From a checkpoint of a small transformer trained on Wikipedia.
Training: a variant of Muon for these matrices, 461M tokens, 14066 steps.
Each number is 500 + 40 x the weight over its row's rms, rounded and kept within 0 to 999. Layers, rows and columns count from 0. Numbers have three digits each. The size before them is the row's rms in percent of the matrix's.

# layer 3 MLP up, 2048x512, rms 0.186, rows 635-684, columns 192-255
114:492464462487472534574513519434524496565465430412451477427547529514478441539428514578458478551472549526466496515470539457495482465439477498443500480467484560530499487550551528515497524471502536
097:564552464513530493592496469534541518578491485472480472427447474427503538494507477519507489485542542560507492529480484489449483495480501415507538566512535513501454537486517526516520514544505488
099:541559450549553555484527511503532453486464467563521483515504484567510537506395515552457538504514524515476563492495524471518407535471442450568495553482513492435517580502492545484474473565572431
108:517471496577465483438478519501494452490511535517487526545552456572484560477501488472600510508442460488505396530438514416519500439447399530469509502519471547412526509545514530499425424491487407
097:523551565556491483517445487437509440467521536458474548484521560517480519513532487522496564568544539486487528463523467492433584433487547503449465547554456508559477523479549549525526590475508446
094:470493514514514501489428455476573466511483603536532485561499457446485465562450482426538425452512512511496521475537520477516596478515505457487517387549607585497425551472490503481509503462561473
094:476521497459550394495468531497450578517451504505531483509476443535458486547427549544511497472521534432566561491567465533453534435607503487443610516562475515446476522461449494457540518528455443
111:496556495472494510486516511495497466484506481552420540515479559478479430451517514535520458561539616456495550451473470476465497434462430519485557486508506534496602459511470489470465499463545483
088:505580462476507492467497499521517541471537451549527489568525422492491513474481435446481473498501486528471429494557539533490580391423433535548462490553529560569452490526447521544538464559487493
097:468488507505583512538471437567459531484468480498531532552555514571499475469500502505549490520547548488536506471481495523495528551460535477437448503496594498436442520484481518472485503445456491
095:458502533468463547483494472511458470501462470539499456488562509527509479526459466426485511437543429525487516511508547503533476538486527531469489495535556466533511374466383492499460559476463476
097:538571502501498485535532439509467536503454548347502510520401435483461555512481564506537527518493503487482466470509480557481479511460464457522561525472596498518406511549475489525448536521476518
094:444584503558530545470486481490586567483468528494514466540532470545526502578541478649476514497501516516518373541511464485495523557544458523504471485536435516524517445498550468518494429518449539
101:526485525480510490439559441498530471497582486517460454514530532550509595428551486472473433498503555494508537490559515597506522432498514549509470493518456454529442527466493543509537502474484485
117:490466532495502433500516550465484520476518532529444489524512491504535508491476410528490541496442569492534502414485498505502511531496450472473476509439440470472489502539433475524500504531502466
109:479479500469490576460521498549446418546432501476539473556548518454525503486455510579552539561569495552547540435503495605553450455488501449445540482447536555471464476492497471512499525497454420
091:499546472449470485522484541492496538490525537521512499443574556545524501505477476465563452517479462536361455404514495567541521475482476491509555465548542545534498522413457476507487475467522488
111:483553544510543509450379525522456460460484475479507504495545497544449513504482498489500475523502462483585448470509484511453536455454494509528481560550420498534506528476487505491637491556450409
097:452501476511465490485434490531496542581463476427539501486516544517472548511572506554532524460545502526519524523507455471540524536527495529582405541509493474549539498485455458518464477437484523
096:544503483537479468496484524478459562471535533534504529596481538432456517557590560396507480585494445453560402463522514548494559477540523526475499497482532483567489521457514481459529459571531545
089:569453434488514521477569519463519484551525452595528512460467512470480459529529469495497519519452515528478529531490546532501502430458527532489499527505518464424404440454456483555569450527435516
122:578446512503516463479530529481543476491458457491512526493502516466503515536546466508542532476494561487469491482505501476539494528460533418532478503460498538499509512488476475466559545496506488
094:515527532606506484549501515487496541456503614458516495570448470494437497502504455477421512550452488473565439443528463478473486470456474544539535464521514571547492459477430508550475460488550545
086:523473574478522560514512557470460468477502540457509520489498503537453505514508511443512429518490491499489478503574517530484533477519488509500435548546511476439492459401487520507504466487539503
106:483541524503548518489426479451547481438502534488511553437483486473578519462552494526453552523482483524507444511522468426510527471485441596470588450560518529574504489514496483548554517538539601
100:514439582462520509456478455510516536477467482467505548514482457471468498566492519459467551487520556496508470502476465530509520512534498522463509600454437531511546458523534529530513537477426506
084:515428552485495511474452464554527440542495504513539475522529518551501418453537464490413551537461408444502517438509547418496519482517443484496524393462428542560607516519499473485505514440486543
092:499470477467511544526556523509484441439492528545537487579491485440444508535503520490525470507503526467522493523538492516482501457471486524524582569508526536550561511482585446507440465487528548
097:531522483510457521435549546492481495514485467515550486559621482490556394557517433535492539475526544484550463497508445465479453521493512436507557458476564506505566518454527513514515458509491483
095:565508478522492443526454485540461511448497536519554475625524504532494480529495507560490426422489518439503552512474555532526483535452550481534575445530506466507463495393426447448545487484513500
103:581439589473476432478472500503466540461445452531490463513511468530423519476516446492564529516506530492496465528465518502463494556501451494464516521525534455529540489460521480540477514535548489
111:508472497543488564482548589530496518449519442462455514430453515519549445530491508511491473482578473540496468523514472535430503512518541501562506475510552510512572479417457518548537530533501488
099:578459541554507549536449484466507493554534447554492482539442456535452538438494462509616468539496465465490477448526461493542393476523503486484504491472477423502440489510542521526432484486471492
097:529563579392491443511535473511506553543490519484502528443538597505511491549513536498444534482489489564479445526508486450494496503503506531544501473530440467498456455457572550397460541473439523
095:516479576464474489523549461500494527523469495482532466558488522485414595542449469456530507470559566450491504488468506568523516455535463546495493523464543488537454504554526487559455449526513587
114:521569459497504479522441497504491456505447563509494490464512434528437498432569481554543561503599538566444494486489551468555497500498431478506555475453541471501507512486515465577471558469559511
110:521543493509454411499478548511549519476473461546434508527408460519513550456545414530497553558547500438477536485513519477560533457497459482497519501431502520548530480489478453473436540493504559
090:554569502427525501537477528499490440426517588453386465487556485489522504519494529520549456496445492506486477493514539462432530577452554439484514530512545386515499516510576557466444497495491520
097:522445527445458556523522491513450495413455561467455570561482447450548462539473502491469543541485520527527548512483485546536536522464494439498525557541450498446524485478425532458440487466440446
097:514518553440588481514552428482531438426436470522484470460492590481506507544476517508499426538567463447507438434504502502479525434435486506479470527504544529511526522495478542528499463513503498
095:529543519534478520491553446511548483476487479505548447520470546463487465446508457519456427512512525542502487512477452504494525544449533542506478508457473526505477518514497483509476451477545520
115:556500550470461489437544484489484437484413513509400533531533539532542433558630503529510488478505481485508482559608579544480512467573464488463503568495470454444492568463444476493507452509552555
099:487507518454534482547455580503452531421524517512458564593517508515503517523445469493507462484496489601399512472586466522479493568488537504554490521476534519433500515568479519506531479522467519
095:422469419492610551465479496475500534551568522479525493437518485485529502526528562468442520631433522533477538572452543505430531501474512519480486562555458528514540486529584487493472453587469542
127:506496489574507474495513457495504527477535492449532558472569508536497558557467521436482484499427584507536513523507484551477471445466463468496442541529450486525530417470493512559484542515457537
105:538530591446521470500470488577453525511511591445493488473479532532535519494468478485547490519517500524451496485528468480454542534485498483483495498470438482474483437514485490577464495463481456
103:407523506476511475490520543477418455508441530460499492570493541488519487535500495481540501438508480487586348514539512453465496463455445520512503449458468479507532467478531504527451547461514482
123:537491473477486467487454519557557429456474467451446502418493481535535503488425515526443490463477507558541525585505521513405445492452487552586557481527535467554554464458477524521511471500501551
091:553411464475495428478455516510516575459426527462498597522453507523529504542561477480536488508527514483533533494547506520541428496525463499432518524489420520522547536426467487503470494454480464
117:512479512515465422552446534458497446469466438489482513460523490459517495482517476508475468525453487496557454524532472512507484532508465519454504546492499517459543461462424496556464464448512519
# layer 3 MLP down (transposed), 2048x512, rms 0.0474, rows 635-684, columns 192-255
105:481456456517451492533493530559503512543550479533532478507558525548480524540543524578506437486475436527583512470546478518483525432457542550517495544489466550444519556456446518520470454470467512
104:508494481459518563422545471483498519416443505513489443457560477563521483489529482470484510550582512470503473438506542470393522533467479489490470439559459524575526521481452577504512462453489425
112:491479457503526492438540543379489422495503438484506474502431507452500522510523502550507504549484493446530495452502466485482535479469460462536550532539464519533548521415485554478514480555485473
110:497519525549467561430492456503571450522536523453481555507516489490468501429556477438542529417496448490457509491516565514482402532511527459409489517568520546483485453487548469568541475487533504
098:433553480497571491532504518479490494494489547501487457552536511439516530522439555480459514457473435507420501536461530454513478497473526505502511490545514473486501513506531482407526471534436482
088:477498467452480442539399524434529490498520514438523512464485518537501546491545516506511523523519499477421474489555516526553517500483516486550558487441424488539462519514564476565505503477558566
093:524449500532459534453497426523480509504476485522496503506448479446448483487477559561490471488537424526551410477528422499558470399425500560557443438565485506478479486473487535552543527601477503
132:490585494503518542507474523446444446532456476521484546430449450579464534514543505467528432487528470502541498438442512550503482498429457479510561502463449543563581504437504480430498565531457458
087:436496535430546477450566569555509556491488473496474437525496498495499629554542424465474428494550479511478521577579524478494407461522437551517478469487494439511490530492497447502546475461454446
092:528515522464468565502475530494511492465522475519561500426492509461537499490446563425497500516454498523506474509487536517465480500484464521428411450531430504517519524560601496463484602575472486
098:488457517438374439543463450516545594440486509551531469543509509479491507497586555549545523457501527535501522552436516470437526558481549502515476551494405517518429500513481502554544548509558447
101:372542455464491531440496434486557476405477495531509561485550510518492505462452473530519448551508466510615466481478527511452525499474468520587501467497490473556551400513521505519535574405469467
102:603469510542453478510514487476494503532572556570525533508508473443509568558443482522578498523432523538548497500479493527456514542516473549490481526484498499519548543539474425440553508547463503
106:548484517526536493544463383485502524498480490439451580553485484520537526448450527596515553478536522499524515551519507519433502469518505580428451517459476517457423467511465521476541490600562576
120:540515497500479423509490488497511454485465492539446532521645487457508546411526477517486518506468513480454530456477441445554541562500419506471484526482476470533537504549447493474470528452519482
113:524549520500539564454478497529485513479498503454526509592459526493487450462454535547505452524479529514464464472539479462559457561543444478459485543449527541521443550443466533471502520398463505
094:532428549491462557520453480513480455491486521464513495539515521460455431463451513471478416467471516532501500469538530494508569462498500512510489461445472443576590514477573537432541472456455499
109:501570461455509499484604512578523474494496496500488535460492515514437501485540497537540488526552523516507542432514532512522443534560549456443552552482535528508430493523495495507522456472485549
098:455514436430497482449504513438554527493533479464504481556468546448506547490474472471476485541545530409523423562476513535510534430484493526498499460563467479572582464458498477533433507468474493
098:511490499463512538496470558474550466532514398508500544426451484482480477536483501522486569526503580557577568449526462567489439502464517521565488518527570467510471429516505522515498609535462460
100:549570554539492493538434521442554483529453465530456437524501494403509559454537471476485423507494534494386443430531429522476544469512548517429446435549552510522552511528507504481475480510381491
112:515547526491462488496527470458478459477427394486467525549444445456548441469516454541443434420504505413509502507513439521553572527407531477501429529491469513485487509436530530495515528506554527
091:514471477507514512466529522504521465512518419518488537523600536449504495525496531502568572528508539523443485503496508548535512588447457531459481457513529495506483438531477447502460458491530480
089:521516473556447466516494468511527492533443469479435533556508440508531523575516511451476558444570464469474525562502530389425546531470526501540573490494556527464559482477505519489501456493533536
094:494465438513465473485465564512472437553541430511577532501468468458540500474501515497514567504548496429490586457499524489513488512480527519538476504592444548502482499502492509505557461483536544
106:524531563488504576516515540535470517484538555545496514523508541598503540495441594532548545436526481508507488441501500492591469501443546504418484559505463549513540508540537559598510518510523530
092:481501472556587506480455520533520481462495448505502525421422522439478562467457555516544463464576539439438526542456483484489436519511555530541482487509587567461486471463419471500514497519529560
100:543522533565471502450484494459539462536460512416521485430457476572508471543534511531454516488503402418556479515557548531519468539470546468467466419492559519442483542452417507496498573490436498
091:448458495470560538399473524537442477460471486478513447486485472506509550489517575553537474493471520535513566449495507520535490480539428522468490553548472521574493475494451535502498453476528490
092:518500454509558509474536520490560510532539515526520518502498521529538462473446461472575572534541533535539502528499625562423502562530455522462513483450514538468436522517530513441550531551457504
106:541434550555501450470534552535431523469540549546464567529526528560515509538509520460480484420471435481460481554439484550492503494523524486457497506502501527530440420450532495502538484560508571
119:582517499552570500483558589419544509567515465471548489429423457499462492472524527511462563491460408454512538531518561516456494523528484489483456501514498459488474492452453578551534510535483555
102:467479467524507524516572496465600501497465533531518534434528471489529438441435478451444491465529512467448570492501597511457468466498565543488435505512461513441508549543454489444539468436487504
100:412455429499510539522472530492506444549574515536427497460534497548532556464450481525475527474494485502524484507531551502496492527517489518396479527445434421409408549518502495524453429451451532
098:462505480510494479490498542510432555511490580539499481521510535489583541439451434495534487358486534491449427511467486460476523505420506530521516470471530450493494488514533524427483484476532557
106:496494455505545549535547468538532487447515507443557501470471552542421462496517444460465581513418453467513492499477497570495506487499503541537476556474494503492490543493523549414555492558501482
120:475492474551513454534499500491442460554511482530480555549576530488500499464440498503508449350567418457558552445516510469570490493527517530504463535521540490445539547532444512549507488565497533
091:500484455486513486509472534496487543440465461505558587489473481509458516516492503550560515502538439478465479461529543556521536499537471474472452506559444485502538515517523473489489508588526500
089:506501501456510462512506505501487504494502442558502528539548548529434540480551558527548442497489483530516489440534533482478469440507416524548569449486509383495517481509547482637495519457476507
092:522479480442546476506540503474518448494471462489490553517542448479473542560455560527556495493579423452456490517463460479497480466513432511571464554441499473446451471536458549523454549538539494
097:502538478511549435505558503432458481627491506483501438449539542473473548523525529503513495563483489471490500540425492442518518519476532464459504501506605552488438484499546535446442505528562505
116:543459501487551566486415514510457526498478472480497483463448509459427398469473466502546573407544523454502549535449434446526503474434545533401559530460463526595474469541515519508585530532502505
093:440481421551427514534476482439530471495531439461525534503566457439495527530492451577461516491561547438511500549466484437489460485547522413562595476501500535555482498463551495499460475400460532
098:390561475506507535500496515503593499555512485499511531458496536500525478558558548464527486607500477542471486631469523464539562444515528420465521427527525552491537480470439544501534536456458546
142:501478493540467517494539486484468504579446432469521593513403458560498544538467512453433495476496515498510412541460478523454574504497473496458491505534465508505487457533511484423553456488470449
101:497475505579451575400472520474486469494540437479489543471473421463415476488467449468476506594511463466526535541520504533525476527525506510446507409523455538485408447548454465501496463578527525
098:534554452545569473461534460522504503487518540501474484570579475553527445458511479519533463539507445480479450549518456479525494497439499495469548390509447512566486415485447515514510482507510521
116:537447457477471461467552557471484464574535478398485478448525460451507432519470520420488547484484447507563492509555447477530554507534523456496510481511544490546479464463497482552477517536516540
095:501493371497461546439536518469516526583534552441471455496491522498532416518429456547464556475506515417500531451508487476537488528528551463499456483452481582517536497520464471483521559550441482
103:506388561490532478524575502515547483453496497522567469568573507519472568476500537505493490551513514477479538438484450512527424503502481490517499556531450479488452459504491483569477584544484481